From a checkpoint of a small transformer trained on Wikipedia.
Architecture: RMSNorm after each block, no biases in attention or MLP, untied embeddings.
Training: a variant of Adam for these matrices, 8823 steps.
Each number is 128 + 32 x the weight over the matrix's rms, rounded and kept within 0 to 255. Layers, rows and columns count from 0.

# layer 7 attention value, 128x320, rms 0.1, rows 94-102, columns 0-79
[[ 71 142 187  56 175 140 113  76 128 144 114 127 113 164 144 179 124 141 149  97 121 128  39 125 132 105 127 133 142 108 178  96  91  57 188 135 132 185 121 111  87  67 136 124 131 109 117 123  75 154 100 138 144 140 107 150 153 169 232 126 136 112 117 107  73  84 138 164 162  89 100 172 119 100 115 103 149 181 194 158]
 [136 107 135 152 135 117 132  76 120 101 103 159 134  59 109 122  67  79 117 104 161 134 175 179 100 122 178  88 127 118  97 112 136 137 114 124 133 122 103 121 120 124 132 141 113 106 121 112  98 153 136 208 133 165 125  89 179 116 145 108 101  83  93  79 128 124 165 133 125 127 110  67  91 127 149  97 143 107 145 113]
 [139 135  73  94 113 115 110 192 104 135 162  82 117 147 158 104  33 136 155 144 123 163 110 148  75 136 105 174 135 127 154  84 106 142 140 185 124 144 113 121 135 142 145 114 119 116 179 102  99 105 152 182 148 153 140 128 148 178  71 146 148 140 130 134 123  88 134 168 100 106 137 161 113 133  91 164 116 106 194 140]
 [133 126 146  63 158  53 149 146 111 127 137 164 116 142 159  82 164  97  85 155 104 137 104 133 159 116 190 134 162 110 201 140  88 156 157 139 133 107 125  87 132 147 132 157 123 155  98 118 118  87 105  61 115 113  81  85  74  74 141 111 106 129 122  79 134 133 140  67 119  58 160 133 151 116 182 139 163 117 121 164]
 [143 105 103 160  89 141 145 114 154 163 103 109 124  68 104 151  96 139 190 171 150 137 103 135 116 118 136 127 102  93 130 147 156 112 165 113 127 125 166 116 155 115 146 103 138 128 108 126 116 115 154 108 119 151 110 120 119 133 133 126 185 105 115 111 202 145 135 177 139 127 162 124 101 138 183 156 181 139 119 188]
 [138 103 164  99  97 142 114 107 115 161 159 183 135 103 177 129  92  74 186 137 150 136 146 149  77 135 143 155 148 139 197 134 105 170 168  64 146 112 130 110 129 168 115  76 125 107 115 149 113 144 149 142  98 120 142 155 141 126  86  92 144 128 154 123 110 134 137 169 151 210 101 154  87 160 174 115  68 140 182 107]
 [ 91 126  93 165  93 145 114 153 152 158 181  88 109 122  76 141  94 118 104 121  85 156 122  93 143 129 136 150 220 182 183 124 118  82 109  86 197 150 154 167 163 158 119 180 121 143 108 136 112 122  95 157 126 123 153 146 128 107 151 174 124 139  80  59 104 120 118  70 161 108 157 154 121 145 139  91 145 172 131 140]
 [159 127  98 120 169  62 119 107 166  84  99 109 125 151 151 143 125 168 109 161 104 182 112 153 130 140 148  92 123  69 161 170 104  96 125  83 128 112  49 153 179  77 155 160 135 109  95 164 154  83 104 147  97  62 165 101 133 128 168 100 111 136 122 119  85 197 146  77  75 154 147 136 123 106 160  96  89 147  94 127]
 [137 115  89  66 157 113 117  87 107 134 109 136 114 121 110 146  97 128 185 111  66 111 122 136 149 127 159 150 114 123 168 130  79 107  99 174 149 115  83 127  92 159 160  54 137 160 114 115 152 116 108  99 126 125 101  82 114 101 119 125 105 135 170 145  93 133 136  81 102 111 123 104 121 143 151 104 169 116 106 127]]
# layer 7 attention output (transposed), 128x320, rms 0.0998, rows 94-101, columns 0-79
[[188   0 115 114 119 134  58 152 112 135 123 162  92 143 101  69 132 145 105  99 255 100 126 162 120 186 159 107 137 157 115  70 143 101 156 183 185  96  64 101 110 159 160 151 121 136 151 115 255 126 128  99 147 151  73 172 120  76 153 213 129  86 116 115  83 117 194 149 114 120 145 132 116  92 116 138 114 107 132  92]
 [108 177 112 118 180  94 134  82 141 139 126 133 120 154 166 156  93 163 106 115  56 193 120 164  95 173 156 188 181 125  97 144 149 126 134 169 116  58 173 136  84 133 157  86  86 153 152 136 140  89 130 117 143  80 185 114  99 134 132 102 112 126 115 135 100 122 136 110 131 135 175 110 105 128 154 168 154 158 144 116]
 [123 223 143 182 151 152 129 196 159 121 122 111 111  85 137 214 100 169 152 113   7 100 126 124 135  96  94 152 180 131 167 165  95 135 141 104 123 162 161  92 122 109 119 127  54 150 142 154  15  63 125 154 141 136 185 114 187 169 114 123 176 163 122 155  69  83 126 130 139 135 118 117 138 147 147 120 120 124 139  82]
 [ 82 113 174 185  63 128  89 131 129 167 151 120 108 142 143 147 181 113 126 110 146 122 141  94 113  44 117 115  81 122 148 134 129 136  94 144 148 116 133 136 120 125 155 118 192 123 129 129  54 142 136 122 108 131  65 134 149 113 117  71 106 180  64 115 134 151 127 126  44  81 121 130  72 137 154 178 156  97 136 141]
 [124 147 105 142 166 166 117 141 163 162 111 154 143 172 132 113 143 135  89 105  79 165 155 187  97  66 136 181 116 118 159 107 135 109  80 110 179 133 192 170 112  91 154 124 137 161 125 115  56 105 162  95 130 120 119 106 119  91 120 116 148 108 127 130 129 209 116 139 118 143 172  96 123 115 169 136 133 108 194 156]
 [160 212 116  59 122 129  99 124 152 129 103 167 127 166 134 165 145 155 149 117  45 102 106 143 134  88 174 172 102 122 120  87  92 181  94 123 114 106 159 177 144 126 121 162 120  68  97 174   5 170 187 118 131 111 141 176 127 126 112 145 146 131 128 126 151  70  77 117 146 147 152  98 104 143 139  66  98 140 130  96]
 [223 213 127 176 108 105 122 150 140 124 129 109 106 128 112 206 124 113 115 135 104 138 154 170 164  47  98  69 130 160 143  75 127 119 138 115 154 195  94 156 110  85  76 166 132 110  89 100   0  83 104 141 131 156 123 157 177 153 143 171  79  87  63 148 134 161 139  76 128  91  95 133 127  84 131 163  93 146 145 132]
 [ 48 128 145 109 122 131  62  93 135 130 101  78 183 215 127 120 137 170  76 166 100 127 129 154 148 129 148 106  88 130 139 174 102 145 106 166 134 125 157 168 146  94 165 110 122 139 110 166 113 137  87 129 138 122 143  99 109 157 154  29 100 100 115 135 124 205 112  81  91  94 176 100 117 134 159 193 194 102 138 131]]